Weights of a small GPT-style language model, trained from scratch on English Wikipedia: 3 heads of 32, a variant of Adam for these matrices.
Each number is 500 + 50 x the weight over its row's rms, rounded and kept within 0 to 999. Layers, rows and columns count from 0. Numbers have three digits each. The size before them is the row's rms in percent of the matrix's.

# layer 6 MLP gate, 256x96, rms 0.127, rows 136-184, columns 0-95
092:489570484495512569494523547613414441485375467418585447476537494508562514455460462521488461518467521474533469542533547538390506488526456417519535532455466540507453458512572431458510525646435482563508458496508561498492552526516485470493535513501504509504469476335477531394558439535583526478
093:521568524438537447549399450463460478412515532369562501393549517449454452514568465512423499496515472510468511595433441534421493460548534656512497466532541448454449549553511506523480556585461491452514456543513436468546502522506477511436513431617495522498506451507491471489558479536492553597
099:490535461563558440457518547578374508516439472563584560554503584530413463407504477510433414467510460450531456462542572473537509525491465494428545550466502453520537431430476517494501481494574487562494498487519514488543553378517465456495435484473479494467538458399540474482625523507605598494
078:554443450545449487478478492457549463426512532400597389445532410493575468546547493485622449504445487463564588487511430590527525531510559425505512495523474462447495464477414520517560583553454481521452534507518528476535538557445456484599525437408533480527524455450585495560466533501415516520
110:530612534462584511599457407614526493410509552530470478546599524532469503472557556432513466549498525544539490500534493437485506417546527568555528589505530517530561475473490543514501413552584520505460566561426535558462520438578567573454517473459456472590501464506421479470414448498486494488
057:500503513443539517490556566448465463581424541506395532523539466425495470449515502465480502495474494315605482452568488527516549562369619427534461572517462540520543498403506496476549523494486531421580501492522487498546514470515521498490570519482471533472546501458454484434434400490453456545
067:443506527461493472511501484539514472490495448466562518526445586452532447544424495506471433533433414435545542424509443448508539517514523431497435582468541478435500559473438526502521570519537437554481464643429498449567524533540556455694450521490535509485460595493454558524544492552541475549
067:507555422616427508511578568568487573476679520535504542489565528528583453521448404463441510516426525479500553494524464486471549487499457520525498473545423587496506522482542533471413456478539527492499452540405530596515590537544450561524540512544531543530501492545487470554552521516401560494
092:502404462512450494480410484511590430500470547549541492547515500509518475420474533460491567515526507546439384436480545576557489378435426519404521582487485463476528418511591498535513503552539386460523464534516497518431529551468448617451483497510473528462434460541452391543507476507516546452
109:461497560533496562459556477563483475549450522450548544575582433548459384452487476530518542530424486430520347499455546644475529460503569432522419543420469549522494540538541447493435553552416457486494453458497506532435467541487535465483577486464513488441445475464576512508567501507441467451
076:390536527544495496483564421478503610492502459457548485472495495478510523440456536448451494524471477491467511368487469406534517505586541522448479468459409537371497575480433455454432499548453526491472553593457546522530498491479640433461448510466479541448512472608580435488545452490519458507
079:452546563539619547490452479490573458479525437472604553536502469545543433475523447479560454526532454504551504512432483462525489542426462504566456507550434569482506538538574543470450521580556403421433608483499486502386514574428555520522525443581468468436586541517480496479472564493455432482
080:427601437567467488504478499525548506394554481586483472530501539527418491483525436530472449534497457423440623455463526421443558529499535437535563392459510580498525501414606523512441450485564547488463484557481459559518614506469507573402457489561495499502452532550446487468541502500448470500
102:593568510502475570494439447497514397545548432537423470471502587515409505443535488490528535559429463458463417451499554560530501453532538488424472457521563404540542495493405448509547467485572498516498475498581549534428505478518422541503577548475541556553494504389570485489407495488397555527
088:434493553539479527539535502531459462543519560518611544517533553451531506529498473479404496429500548466445491502492389501470507429496591508520545482491402409508582588502518399581533447565475405449544516473457480490516568563646494522495545549487524440444588479543527450507518428498563461468
094:511539479465569439533518556544492429432465457438508508530430468456491494452484440440617446612547605469510434487455612496525439536527564469534555455509465382495606445478484461590544487513420447474467479536520446484607484500476491454532537387441539551482537486515460437521510501481521533518
100:522483463514563378542487467453551507514452493476453465531483450616560519480507505552404535499406503585543507438508561640520467515528535558517444621465451485502566512538534530488449507389470493510448554535509492474518393449489497555465531513369496435524500489462519551581534484511512596492
120:500452440444465544485451481466591503502419511471482429423511450424549437584548483474506484533435493499538500553517484532474489505394483525443440525469406488456373538455436441473439544403503496499442491559418586455518527574448568496625487526551523472506530479521482409469457478552423440469
104:548603495510484522489571540557582579449421428508489497537581453533522476533574546499518519477531491537565528459467564504449429490512510422541520470456493540304461470520560528478504449537470549556565522532421523507391508487491461500433570437547499591531521577565467486508544502448543444558
094:598522491513448478494526576487544418453538511599479565430503470447478439545622537452488528501456434489586574443514518401495477533484523499521465528552495503530512541457462479509426515435508564458477433470473525488544494511517469577603580536575508526424447507532505403430555341501508461486
109:470500444554499483621487419491475597532452491396492455515482481488519518527488572577565446483511497495590532491533463586541433530596523568465598469410467573529529583437496593467506493512479467516417541611522489504499532559549460501499430533460579498434543438541502457562532517522448575467
092:491482510558626580552498520591403416463470498394458474492452474573451418516469462523417420512477505426545478485555547544499509524518532563506467503477480517482464589504548459508491457522502538606529581566420414491497462574523501414503491543493525541490570589530516458510518482413609538521
081:503543444538595564496444568543337533511493445433550573494501505476510516512537397423398427482525499462452611499477434534484538462476516469534490547559503471471527565409571472503553490528541423456512455496414484489585518590489430473457564578520529565528523557533518492555570511507483501524
090:525471477452514449516522489494603439584456485480481387429551553480458611454513453448547574470518497536485491532488457465509486536533502435386450540548478443446542592437571635502517398534504469508375560550551496512467490476445491515415469498426525502487502427524543452488535548450454516457
112:546445549482497560446481533504463524502484565598592575564507492568451544400494484537398524512544394484523564461578622470357436484456542446515504465549538496411511477482487427551461493522466456465452451474485501524538485556477515489457562471497541586530532511540510431556539545451403517458
089:515493447591487528476395538586573502473559497565491539444609513505434587485533393537429505497407508562531490560444604457411463466516479478515565571539552500477442443483461428501486496522540559413490437513541529507429512527384476509536480536558444532552462499434473485432521434529445498485
117:507409504414488613519576539410584468532509498568515475465461548496489522438504540478529446589467531521531447450538517479527370533486503502484503501603489444568526514558447514441454477472416453467505534471538491548473426606571454442470480573512496498589462510579548500610442476485499434574
111:464607449604598459464503437572488451515559540532476513554476448521556579434495498429535499579466465497575480469544542530436514520494594461475554608476469507583517492477502506584409520458585516517478495508528575592584510481426525512531474535494519623421521566558508523542461442487498474476
105:403498545572405479499583539586578500366417517429497505501561520435452465440524430621502502479442524531462466493444528398531515433500523471502503553525463550474484443503527477618472488581516494570525499535520541531497500576431554502532553508481451438570490507528413435415535523492457509469
079:519484472558534481554504599494530558496496492379547500477404477393514520492482568539540596543516601455513520457496418553592525620521518460542451443497463451484549509519517508485444534491547551511543428472582369429551561548466522519559522562488554489510563531504528546488552592466481449542
115:532525498459561417465551546518447542508517503535559551494601561488505381534546539496522552432476476422537535550520521497422420441366407552515474534553538550425475439427531517421432535537500558495488425473427475518467460491535486477529514486499416478535573560394389530486436471499483507504
092:562523506400461457499524533413513462525545502530497464452474550497464564461479377455407498496423466510497436452476480525495397509550438450515455539495500506459575474414504549558466471558515519560490468474422474532476484529611560412518576465477460503549373471614496474469481544454622488472
093:518499466475476465501538558472531562523526482500494482551550451551608469432540510556563476454444464521530455485466526505468519465557438518490524537452474561438545494503501499423566468503514463457611518496448590536608627511492524463478515572505554532430449487446482444505435515513405691583
085:459465431524444594471477507514563446504471541555535481490518434501548533474422338565510458579523507557429501491551593581475470480477444534492421473583436555532459451416444434474520487517541506502458432468499513564442523511460437539490510519528576513592449453502515389565433551564462482484
101:402611474539544507531669510557559452534505489544477536331542533533558537486489514532565515529443547530465523484557494443484482487532557553491511529553342515512456450500412435496518529483517463525554452471494523579459561514543493480456537489535469485594475478553567460547467508456523450483
102:461485529563523457540632512479495525479552505469506478418437509513436478456585454478517428446444450503497443546524529446475400625478452625546395515600473453459555452441487463518435430496568585543541594483493510552545562491529526468520487497506531479462546550543474439452503549563476551524
118:529534482530543476533505450438589481505474534460440399445515569554572474440527613520558526533429427398497451479548449428562508592508418497455499471509461478531536544523438450393506524421451435469577516598410521441482481509507495457463454481418461428527481485555512480496603538509493451515
123:521551510486504458526478582494471499528488382536530451536540430508379476509521463499526398427464461399557504529464453612491543517496485480603550537502500521421556492571525555515383565482620593508437438490537474576479456484540432492477473486531459476486540481409527492531475424566535502539
098:531492521473529548551601548444474556495552517451468456498416423452499490461535514573504563483556477475541610507435415542483514483464553576444431382478531480472470588551519495525473532495501452478458441510616433509577547475457441483442427451430415484504408547538572555436514518555524482551
104:493531505442570531434423503546565468545424506578473536515503519535499482578490474479476483503524517478561390557458501487452444521588435609462518530605518517563538444440424517438443562508535508417440509551463514502429444515435485444395486508460519483564528566465513486467384536471527533625
107:534533500485505613396484465491467494460588489466553494463531451433606534470472405484448480574455507547547540413526509553494497506494496491472485477507467456413480438532505519474503510511548460582389482492539565617513570440484475530569454472558432616564582406584450466503451532530527498487
076:492477485465566439489558429563536487533437514492617506539501522492529454491494561539548547501426517488436481470508498551492463492454404476544483533419446466422531414470447455417480459451487533477517427492453628484458564512631463484607556449447460540546543557426546416452483409490520474465
046:536477610592624500480516505531575486494431527448532518580524494457489506522332467437524548441485516492514430522488482623459534554536503512466480459513409456578487432507520589469477519495544585466469566520530489449517521452537498523443439527458501531465433407491522503500508547642510489507
129:498488526507599523510521440598570468507477505404496484471572425464523440467508538469413515503495555539472535567615572575530534560419466588423461435464389476532576521432560489421418511477443441570465507503500511519470611544534533552495453445462479492501522467551462435498541512500495516579
101:482447612400483519450591593483524497551427490562489538464474480458502485535498437513474438520422468456502505443546479567406514471480462456551435508475424553557500495441452534495496497477530570600454486477531562648431481528438409474530527554462560474465467498543455437517469393458579502510
106:514497412482451522499487566557468544511525473398458489488510478526534569424499427470455501473486556471498465465523411507480490477464486509480496496585354502453537650446614553509467461574485476578518423447538476479571486482474424470454500476528519430561488476434531468452442490497442598385
104:433559465641555484531584511530559494479523475519558481498573504576481526396491431492517470456419536573522497446622495490517457447485589550534501569536494558553547600407433537504498452482528539519419538519506490582493421420479507497409463470467493556518429521486540529529536524496563466578
131:502600473593490430581550517528519480517491493487531595529504530442507638456548443547500428447458532602489510456364561533450502518468518459557499574522573483538521417490484419551462435502553557472506453454524539573571506430479562521510521512581514493451547555454420534486462452472475561463
086:535531454520552476480532474499491475407549492555454418568525527425446546510532613534476489475495503595441469558545537517407521489398439504538577536471512406482498450453587563530496506471493473519481482555624560545437432534501471534602413462548452501557553530490426428474488505575431505460
# layer 6 MLP up, 256x96, rms 0.12, rows 136-183, columns 0-95
096:417578426440439490477575467441526479441470440556519495497557512495580491473459521551584484541520575492481571543474444429494533525414509460514515506448571473485505526451443456512479535520481423427580441537493488500452493489486571421729507502499487519484518597518462494494486458537438440530
090:553651505505494436418531567494505416511512506528438535514623438589604497443541497520493485448524498562487475527420451566508472516456500502545511495484441497510554512548596460538477493457510519479378448427531474538447496449511442609441514514559446486547560497421503471551463547395536512466
101:468563551391579482489487506516487550514437445509496484515510542504457583425464454425485440402530518518536368523533581509503449480514551488502435547446550380544539516526421490514453471460448499541487544465518461450621479485466460426435568489436494440614478498525543488544539536449574581493
076:523469437579467480440569462489518501575516518392512546415494400417508441579527560472466540469541425485486581502443515533605542624577561444505556493499466557455489441492490549493531455467585538497470440466475512568419437578515470529503437471512513563473561478517462450558517504476408463556
111:486432455520479500482550455494538531507480421443446515519494535459527502443491430562534576496512626560515443472556466403572520552513538532509567493535496414581452545481560503564528497496481501556474471578477573458485431525513461516477513490494624440452548506461551492589456360435583550597
055:500483433482465511471450494494624590492461457559582452504366479551414475491525546430599541520573439477520572452515488536495489488570543501469506633456548464440487616505438428551520476467496591529491509501491481472457442500407425529455558508539536544446465475496475472600522510515515536463
062:547439511538416561456440436478540525616482504432475451523486535519542519473577550533603534506538614484491442513500541467562513554567506480382514470494423513430500474527577518543571382494507502479442561559540601502486603578443471462450458528507458450540523543539560555481556509468492552499
070:418559450470405619477500508466453509496472573523539466518503494409397559620465464476513488473492528493563478484469477493559453559470510488518571554419513479514493533493520573398588416521594568487496456486504486478499538612446409475544412466416543496481528539536488487426475425465471470541
093:562582494378511495541439507500441555551516512612549533533509551503406495531494486414394460581507504460563529535444560540576493503561521368591563494544527455546489553460469443549461557464424445527458537480488472480534515552463500464524413501507541498527417428495526539488496564438418484544
119:480518586470526509494540586546472454456501580419378504498552507498464521447483420499488536529508592514416459485542455490498424420563464520414488483526519450453536444478491499483545539591503433418531639526549512551550571429523573531426494474435475533522484517532507504456424374439469475486
077:486546483503490485425531476488532508518541444510577544537479514577501465548461406579532476468521439471438530447539552490521414432512408340500519560505442525476521434459485404463421454594453414509464500440433467589487510481450508425372553496470407484517441460507549461492548495492489503523
075:482468510466497595462526478485606489561399459627544552479521498465409528584580507529525518479443508525519593487443485556494536468435525449466504505459469514476472510551373419449521560540441450499472508498486615502464535499426507442555475550498549514534538620558561469410565471558491498505
086:499453485541484548585564471502408446546519440505403483609447557536503451510391521537494576538446510512534485527476461526469490547455409605478528500552428524535483519591511471475474485482414472419535543430404581483467514473488521444479445452481432496454413447514542504492396449486531487396
102:477488422556466501444506449490495515483475500486570537499529467509571486478489432497380445512526549501506465446491531493561469519442456548480574527473412473562508443446492613534451475493501510609386593461420525493549599478475520482493497411464416426583421502542431494568584477494596551500
085:458433475475534506520470434530504473480526474467504556632548469441449507360453486475532501462515437552522385541440524517493489478429491544496461588481530406593536447558443547532462469417534513487601548507492456438498432513485457478477474521430482542553405507399495552508520577469455512600
097:512524513496497432556517482517447432516470506484511552554486521474589466486395533559527472561601615492411490459547502547541527515527557537477572536459468511605488560508483545548597475512376501464506581510488455558566517469516560507498547451480615573482606463583522476429462555465504574499
096:508582439554499476457603539537416463535466534566482577525588473468542474533543487457472554401555454479485557519489462414476520450444451491525549503519554582543432468436450521471535446580438534505420412532467548595481648485566482516556515492542441566492574497519505479486443451445517462480
115:403528569524568542494580495517431448499567565523598593526444456575526514597505430523478410486558477616512528520511418455403478490503503526539502478574598493505493499492430514490465586539491489466551615487496458546428441544527521433500503509399502541562526537512461518535462508420524545520
104:461496533457477471533442445401461457501467554458458453483416516407514534422477470503550545519492539482459471676521458561494585455475535548503459501608512441604545510546543461505523583524526413430507421432520502467562489482533536548580416488471543426489481491402519500501529542516477556455
080:579468521572354473582548441522491577472486441507484579493483555550515478544572532526502454539499501558521470484602446469468529596460584460401613530472478518592509476487522474531469482540569487511483478420480598468583409516604535540551503497491450536578497546493532520429481470501519480523
106:546515464453443605492378458478462520593581592487535450474429467522463465539586540400541590545445500543582535493595527537542484550425481512587515487472532553572414441541368494523464472532531518542464520473525458553545563440487470555513487481537480444499453509514513469471462517446453535549
096:581522414440441499476464557533455554522537537447460490546430517474455557594497448499514480494471469422350514437493548504561533453526469504444478518476510471462587425562450481493507484401600502567566519585579507485444525392463514495497471422514451411451452561477543488506502497453521596537
086:527512454483558572411518470469548440520525530601503576411520480483451543417438545492494454531496427450570501533474465458484438502573491452495455507427554553408514460494486404551503513518558611499468564521527487479564491496428440495408416420488539473439471449551441469405458463480458523605
097:408471483509412485481477478509561488476562473577465465504480601505418538506503476475576469488429482558471472485499483398396450527522502476591505477578512536493547552379452574503509513473523581590443488542500521520410523480479358456571422517526531455452500494585419432478491473512449537538
114:525441547468458516514442412476560532570527443514547519512511490621525503426539474518456537572434457509568585445594522482458493494469554443451447538460508499503466459467508486516487423546479507463350398509526594505503555512458511488544540464430522617531513561575498394519504508457393484475
085:443468423498480429456517481448461387403496482466474448554543489417523414434522517382525464557521508404517403446463535541558383523490523411545466470575477448558505535432516469460517564493433512616543500402487468511563533510440495460469504483495479549470474546477513534447473539483527576541
119:519521505571503578489561514520399474595530516509606471481488484544507470502528465450413492495595454543533517500511465514571487418559526455538443510490537577519546549493501538569518611488550440544527536478523333543476592445401465434405551504471429473512498527536406506533484453467486475468
110:530490518414491513427542557452470517491536442530450483548499491523457528503491485450580571534525489425446445584423540504480430494460545483587467529552466383507594475453572547541529538488540447510575534586569511528547390424519483458510518434464564501508508585456535563565567493582545394461
102:513495490538447472456394475508550589469569517533546427501484581463447508469445551597488430482482482439487544434497469408506550523542541575465388537470543555439478515498533586586447449464537573473476521528451514595400551499505540455391520481538465471450429529568459413507505440480506469450
080:576484524560421549534570530511519497469426524397445500507424439502476486503414514501494550528550574421430541504476453531393575555495534569555538471381531561598512573486524415427530494505477553463541499457494476534439481595513575428571478469515507520460538566561481409486487492539462465547
121:482547500469592497466479527467497553526570490552547470470496525555479431560489554489629493459506538445538518517515603522412414434444465506466487520526467592478499396383547494422402566485508566525529546508398563545420533461539503482511448513504427431547503504498451557442474472499474499609
093:431526466481466571509486510437533452493421448512540457605457515400502490536512523458489492463520400527526490490595504392461477443556451386571443511513505493475498507481458482434469508524444478499566552510548536462477464579500571411529541508554473493461586554431542481598519441421388408458
099:537422395526504576573542524527506455467617465483380474479463474506518450452419543471551504506433484462513448476521450480592396443551524480510428468579516450532521556491386408567562549487522548539552489495547472537430505556493465560532505515473492508415467445502597525508427466528579467500
086:413537569555504452573420428506506494405483494501427481523464553592446508426479519618550519473495545430422478389520524505432435468525463536411486416449447609481498420464434512479534465440411454500457541444479511472503475539497588478482545539497572528454507479511540439434460528553493513537
098:483456504486483496471509468503379496446542501404418454493529393573466499455529461502521485521527457454573553515519456482486453652439404502532455500510577467362548565499461508446492482510584609509544591554541485472531445557451505475528575462450556490423491512493480468518540456514521542578
098:483488459575470521468567575429491534522481500494514503422487474629522507574560481536494491522420463435527575488503536517521498467606538432583431378503615504419572530455463513559524474655483544485501459457426484494471571398518491574545496482517536523443547481473505575514487494526502502462
110:506476523614448403501415504559519503501441517503566414461587524488472433436508542534482484562472448609466457450494543511476468486469483508471492578445449564506571524538496532598477518518379455540570552511497520568521554544469543491470503510561483559436513457550439497542497357542491534384
113:461546497448438510495457450460436466523499435504543514520496481568434516531494456518471398430530461413580567561492411546478518496415480538542522497482510546452509556601464573515495623466607584551396510440562492518505453455511463491535388544510532493440563405469534578499482476575494509493
107:516577514492512523527516473488586410482497501476535558647510443452524550499488551487509471537498519415463528557458547506601560551433556493508497521477567489542467583496455360520529451504463472428577533392492429545518484540466607540473505521563559547437542522517543457506514519397439460429
106:495531555497475586525528499578457487507549464463433533516428523580441536447501476521437389529486482557489497399491551500433588505562516403488494564503588421522493615519532444554472534469519399472559529580504448530421433438391499521460471569486508491569485569550552515504506496498418468540
106:489511520510442519553533408642554505530489538427433526502459433520533425466561516449485452509463358511593423509649474448519585532490494565425489515496558447520486537545571584537435479509470504523546540495445566486460534515501497533581519452519522515486527520528479522512588583507471556427
078:579474533452533540523541549406426525554431425531492404527498450512514493516566500501549449581476450490463451558462496490503519540541504475552408627456445554498531519536500533524397467554402508454549528499497499596518453456445534456529480459508393489550413524478534510549518483553508340519
044:478498426540510472464506538522524481542386558491520376417593547539594527481528538440525521476535446573471487419482455440468467485500556553552510445540434413414544454451473516522451418429541471537492585490551572457438446489461507514551541458439491483497419521511534492573411527589466572503
129:515435496499566448488504443569531498458495533469488508555606468478517525507491516481396593537508530543472442491589462541579472510362508532462467441480426525556568474482529589551464468480388488577481573508503528414429596514524608482557440399478477469545578470538513515447461477544494491499
105:532462503457467580517525559436497495572460621552540484575523491542560577443474496497587549546490450510416490425501559524417494446445364411562502500372496462509547558449476492505500576439466447461488400508526404474510488497515485533425514505541491556471495513521535462484439505489564439423
111:485471456531421500498619545448524537442579472464414560538483538611560551472491483577593464445526527483508537466465421456521504487428513507544541459525397497427554550386536502487475467478484572571469446569476492511479493416565417515504425532470501444579531444437418524515532486553440456513
105:544366463567563422438544486470505484492508527544499389456567464502469490486497579438562570468468455531617463485469495480527463558543599423560446578445472531417527440528449427558461444475537509523490506488552506534458521450479620464464481548518424500472515438547501578478420511515528437463
117:484505511389480510529541542407382499479497459551526490602486573545463496424504501454514548516511477475488440556518421462509463445507399504539478441465464455438591586487428401521589504495417413474502503543524394476531436465509515412482495490423581519510491525525582503490510546511608477527
# layer 6 MLP down (transposed), 256x96, rms 0.118, rows 136-183, columns 0-95
097:552566525471552504455490527499490444518528626461588547493514469522396439500522551495482539469439517463560408545472503484482498426505448524604490537448497441564456500462450487505516549516512490432517476576477468521520453455493531582495537356532509484568566510550559532446465448541465491311
096:467473485493461490477564494689621583565532503414507484537453567476456575485463486390440561523530448475526501435555541455505432494515507514468513506491496526525507556489501427508490551538477569440466487458555455464561480566526529569565486417436603586446455514543468523471479510509526587552
104:528481522543442553513519508459545564520456443539525438463496483521542563464448576415579593546513537412509459451551477507539564446529434488542511472615453418462646482425529439466598473497536451586547506473481506434519537454503470520397487512479490414486538565464519467497547551497537580565
080:531459412454496440526509510478625502569475476451532528466555498450511447485548593386495503582582518428460507498570417477497561587474574494533493479466487481493621480493448483492447545576537531457462516510465501523417495550385510550416510548483450554531505563422561463522531472538573436556
113:489508538580483521465477465517462530510573415477572397496570489459484507561483496534506495453480506423516476420548510508396572486494522506415538385462535468496470458574462448533425565515435545530475572491533531536495446480509520398526485532459490520535438398455434449502642500466449393425
059:463456483476567504520506548527501492469475511520452602511447501450516537487461595512479463546380512473505474432454524575518580525439534446434499546571424467512430502548450566453505508583606568481558530482480459435449494566581549463516543519371436517403416529448449510463549484581516489564
068:451456570456460524386492520535528536640546454508443428568584501509591424545539403423543552511540601533540516427520458547545529524489529515542500493550401466557458465522532532548449568546513486539446524472507498508514544413432521509511467445561552464506498563582537539505513503581565563458
070:500525584577531532550499464517514526501408508497508444486456619565493491606548521418481564539534551447521543496457446566544551419471495526381546597498499423547580466481620470511458440488457541465438544534391510548499511497468429486524545541496582549529501534523555540535555520563557466462
095:475538504459522591495509507504483489525476538487495535546479599516541452454531487442467483447441455491443612528510421440558562496492564409509493501576562496608575458531516495498535483595526623420483521439404429545413541498457464478478573519507418479396534537518495502478573518586580509517
114:572513530448552466588420538555482496477513489533448420528468544529564500490350512425554451548560453520572572428524515482509500436559544551540548542449485436419415465477482478478577508486566519524445533552593468513544505500550570575468413522469523569503483553513457460492438456448474427590
076:413477481505572500390502476481478608439449412530508478470441515616457561598512527453543495537500473435558467487559487536435483505513586499509409518471471555484484575501493421446493409531460447494505560579528458580518546579466507437544425474502572480446531591555506553449491501480421444498
084:537438515488508490477595538496479472566530435563460475489571483602538425469441511447579463533492559448506457506372498402521585520454604470521477513528436496446487529533496500495466532611580449494539627518472477513506502514474518450532547500579527512493439530600401411488555559548513456505
084:406443558492444470503413515554525533480588545511516482531460525411506509481560526438461520512476565500555461508472506513565532548495463407474383513497458468569468441391565543507439419442461521602570472493630472541561511567528478535511456521503519406502415472471472432516548525522434437554
100:480522411558514527569529466480445551540429553519439417538524507492513537494513484512522493509399577500517465478544525443518497511476426514397623481597495534507527434538396471502563542501526377509427439544465501510405491453567492541494571599508537539520519514445467461548606456577498497421
092:760510489452390555387529560452463508536481517514487476485540501565465463563582526521529570432491511394562417441510481457454406541548530551544515489569494557458539512457537456503507500523523454524502533574512477511526507552498543470525448525514472484441452498493454481477481497536478495542
094:522495559478409445517471618518523618571479536480623569497534594417557522485395577466462549508520652480478539511490453538487516530581488524484543492469477510548464482556471526435480543555501465489535588501463523562563494486553556547480552498439575554506557465460528543467431486490530525561
100:715505463503490484467453470489521484497460426508517497536508419468506508608475532495563476486560522536514542541489450466572533583498471569475509457528599484410430447444506483411455495618495470571494507519558400500577507453461517484435484484506445526516483519461505371513519456545506520539
115:539486439531522371509492503531478468431554535516543498544440399506560456493527506464527565501484509609520493501575427600447482502470495495487472462581486437441462444432496415532430543418525523428592536451423470551487442539464505424434422494477564517531553487515504548450492489484438572624
101:505546478523485470536442478470494451572511561549487432492401550443474414455552456476482517506519548500478578513496552532398563522540486549543500636550486488473542445438472452579500534586522433371481441518537422444480509481522520503487571510452483494474521359471454381468479584524484548526
082:396599547475454546510439504430477526506563559479380520517480558500477557482344488533470471498543466463509548620563490496516486439509419406536552468468461525491425383563474432494505442493412504459479462531516373538504537473464450482495534481489472439486559461507545517435456503485532474523
107:539491448541501456445513491482449420573533509501434520424542439556499507443622499460550562545561471564465480520441421568510514517491484477518437448486464519533449369462471471467487489566476529461453575528578514574434500495423466446510426456463516451515392653553463444547449494460479501540
094:506511466485562506503494546498406429573499493512529511432533451568457485454552375434549584563498500450532484505568501466484470472436506506490390493429504471474546437563466557427528447526485499448526531496485375501527497587537454452643469462505543478448445571486479495534565589520376509520
082:396497373534529551353521476554561480522497562538546370506479544484490457515494526472580482556510448512570502511507541549477508551519490556535499534616548425445478472491417464579489519486515458474429456590428603489482517490483390455465492517551563466446488590511498500522503439481492508464
092:621522592490571491504541470395503442492466535437485450484530509512434451443530450483448573507634584549441523501498407448500485591414471460446483495475588432481484497513507543429606466519538449471531537487485542563538555454424435443500431489508576431530506450472499514493529536543516562448
105:552432533593498508486560474535435505443412482486567523546524501471487611465443471491431593514605447484447481499570565438434432435455486506517554467508583576457468518515463446560610495501500522491523541498470434482568580451513543489580535478448529533535506552480612551471551535519425574444
088:468485399572474465492440540489494543581535436489445442510601492454594454491634452531509406541443502496524476450488529454540501418439511454465459395473487554523444462478472489591537555495486492506502430461521477523431522486459374500490477532530447620484431499443512456558585530562519532469
122:460539530544447483470497558539442485502468528514491521607503537488487487526647560409525503586421518524610504377473659408456580528503484479515567491520523427504507517484505513496508499500520474551474482483478524494497514542559531499558501489522523555469530460498432593469574424440461516364
111:460481531433526511541459512529517534542484512506413548496410553610509470499410566474376524531423506493516507463542612521496560455403570589460485464458492520583502582523532514485449557499505558493529430551540492574529522441520536529445444536464536459549546601556572561536535425554541429492
103:561412559560450530549498507563495477561458542538492474472565542568463465563403497628537496427533483541458545542457535536529532570488520532470473450501499647494515557555537522476443523538532484411591514473385474451550489446483441553571455516530555474547510491533403528596494574537532490508
081:608463457442551469545451481497486464418491497484564600503515496520517550485467467446589470538502540463541603478523459422496538519511558533505494511561548493568476543524361489412523534499478500461535585451492456550562561495499499464537558499607490496613401544442466451455563499454515624536
113:517450451522503519506528490426571491516464547522554543432488520450542348473551482433505485471524574543482579562454496505512459494381465528527440479512511457472527473463545548387465540463443545571472426461375528531497488505532585491469508542549542491559508480460437595495461420592442601541
092:411524573483549526517423537483570480396525458508515475460533513449410520543632528456403570546524484500542503538560564539451449517476522502535525521438594456422529528514453443478494418469455514508419555543588485590536481553476508528554459423594550471503410455487452419532541488541463516529
097:713546485473520525461474551532434476467565461482490576484434537521473470498628463582446502497504432500492529482499476494517451449469521529510534455474522537524510563551471484525526589532463618525493559463547493529464502403512525509521571546467438561400551447530561543450547541484512516610
085:553497447533571488440460534465463504538524429447426502502463509412487492505468478593450490458531367531463473528508528540517393506433488506562603501444471551462510497621506457524606514456499493437556500567496410473547531394503450424505457450487413509423533539506544534467483552473409496574
099:527418447446490492513524519406500472490455452450605517487523492541451453475628599482382533504574499449535487471531463486536541490433524469511483483573564490567547447422505482484422478577471468478394441461486534564440504468490482484497453479568545576416462431487411544445513448591566473514
101:589541562559528522547471475521523403456481498541516525496499574510584495471410473569523449498452471465529535499460513527525575508468583467515421503541468445571547570580424545511560491515452539494502431536509477470497519515530548571460566537512535608367434554574441526578513544401500611484
116:503514532526543532579459557515424520452562584547575451568471468554503476491495479451530453521472483484404492505544569548421503451577488512476470570462468495543575513461415465513577443471491527578476506583379582512532421480557580592525495461501584525460471407564516523438448466572480446444
106:516559528409437563454540437567579509453489607532526520435462518572527585586530485485445523404466519500418496544464537432557466539537487591522533508451478560546553490552436518493549565554554477524492476469548521516490547415546612542577435485416484535420527509521530588405521470500525480486
104:391478577504565465494486460545537568491544493507425515557539544444418457570549562473543511477444555524548426476621500491499487517550557424562501510489447494490480468524448565387499489553479522510393599505546542475472468523513579476458390577584424456546478431453503474511588518481496498449
110:520513577542506530423459496542413463528504482510486416569508576555452520438532557434475469554413529505499565465482557506451575531552485473494551458493523427589480546505508482556547400542440493522524525523595496405425530488394576509517506461435465477528499527571523512569463525375537398576
109:617517557460510431492518587528554537492419461486451457523483444415534521437547571497496477521505573533477488501567486499514467555550572463392515549455504587462506462457541625446434470539502505476468440474507552560500463537608504547528573546532438481434456594496478467492422462470492562618
081:551589525507578461532520496441494486513415451524514434434619512515503445549481445536426484562462448429584475561494479506508547488501441462546404560509485540522485558488476489467468404412486437419370536518542442545572479379540476548476540506578472509482498474531492493520459457541486382474
044:405585501551509478484496453521456425543457582501510542481506518466372498436456425373520510541638468494441526585525466508464535471525446518461495494487453550458510515524555503431569541598475506529538507458497474518404472564541579536509490486488425545492484470510620389522583470507480496449
122:574502519510531545397513559519496574478467557523533539479522497421437475547404528525467493506488456517425446526453502526441480478459500488544440602549542569494482444407503589600492636428476508528493661482505551448559533479493502490500486509474454450458541481496530555450569501586597480540
104:588556499450497529550346558463494522527442534525554517561601461458430557446571504529479396465530471531545514536439534569514513523476464554569552502510516411586481481476486531571533568387498493514514505497532485527417597542491517544503458454405534492589518448415466528576519542481452512504
105:432441504509533563517614500484474478412461543479550550511517484518520574499480456407450450531490517411448553537472458481457481487481498415505472595560436537559524522415536483571503537471479538581479475464453522517617428478480492498553477408407591455562531494495510595427464503614433533475
108:576563415482602556461425430513488507458571500524495470578448525546434422408492500453502452458421487513561403503503512483494514507382439509607493509549554531465408542435523547398393472554516503549591560461539473425505504524465504515528499528455501476568477527546561521565488496544547506522
114:516506510448529503512498564605472601461430484521528494548569551509479451480528500536429510534463503406572406482579472472489561481558558504504494473410532520513504446523521529526410619571503496572432512571573525585515548579541454519457595515471498554473457573457571442556562469485600485528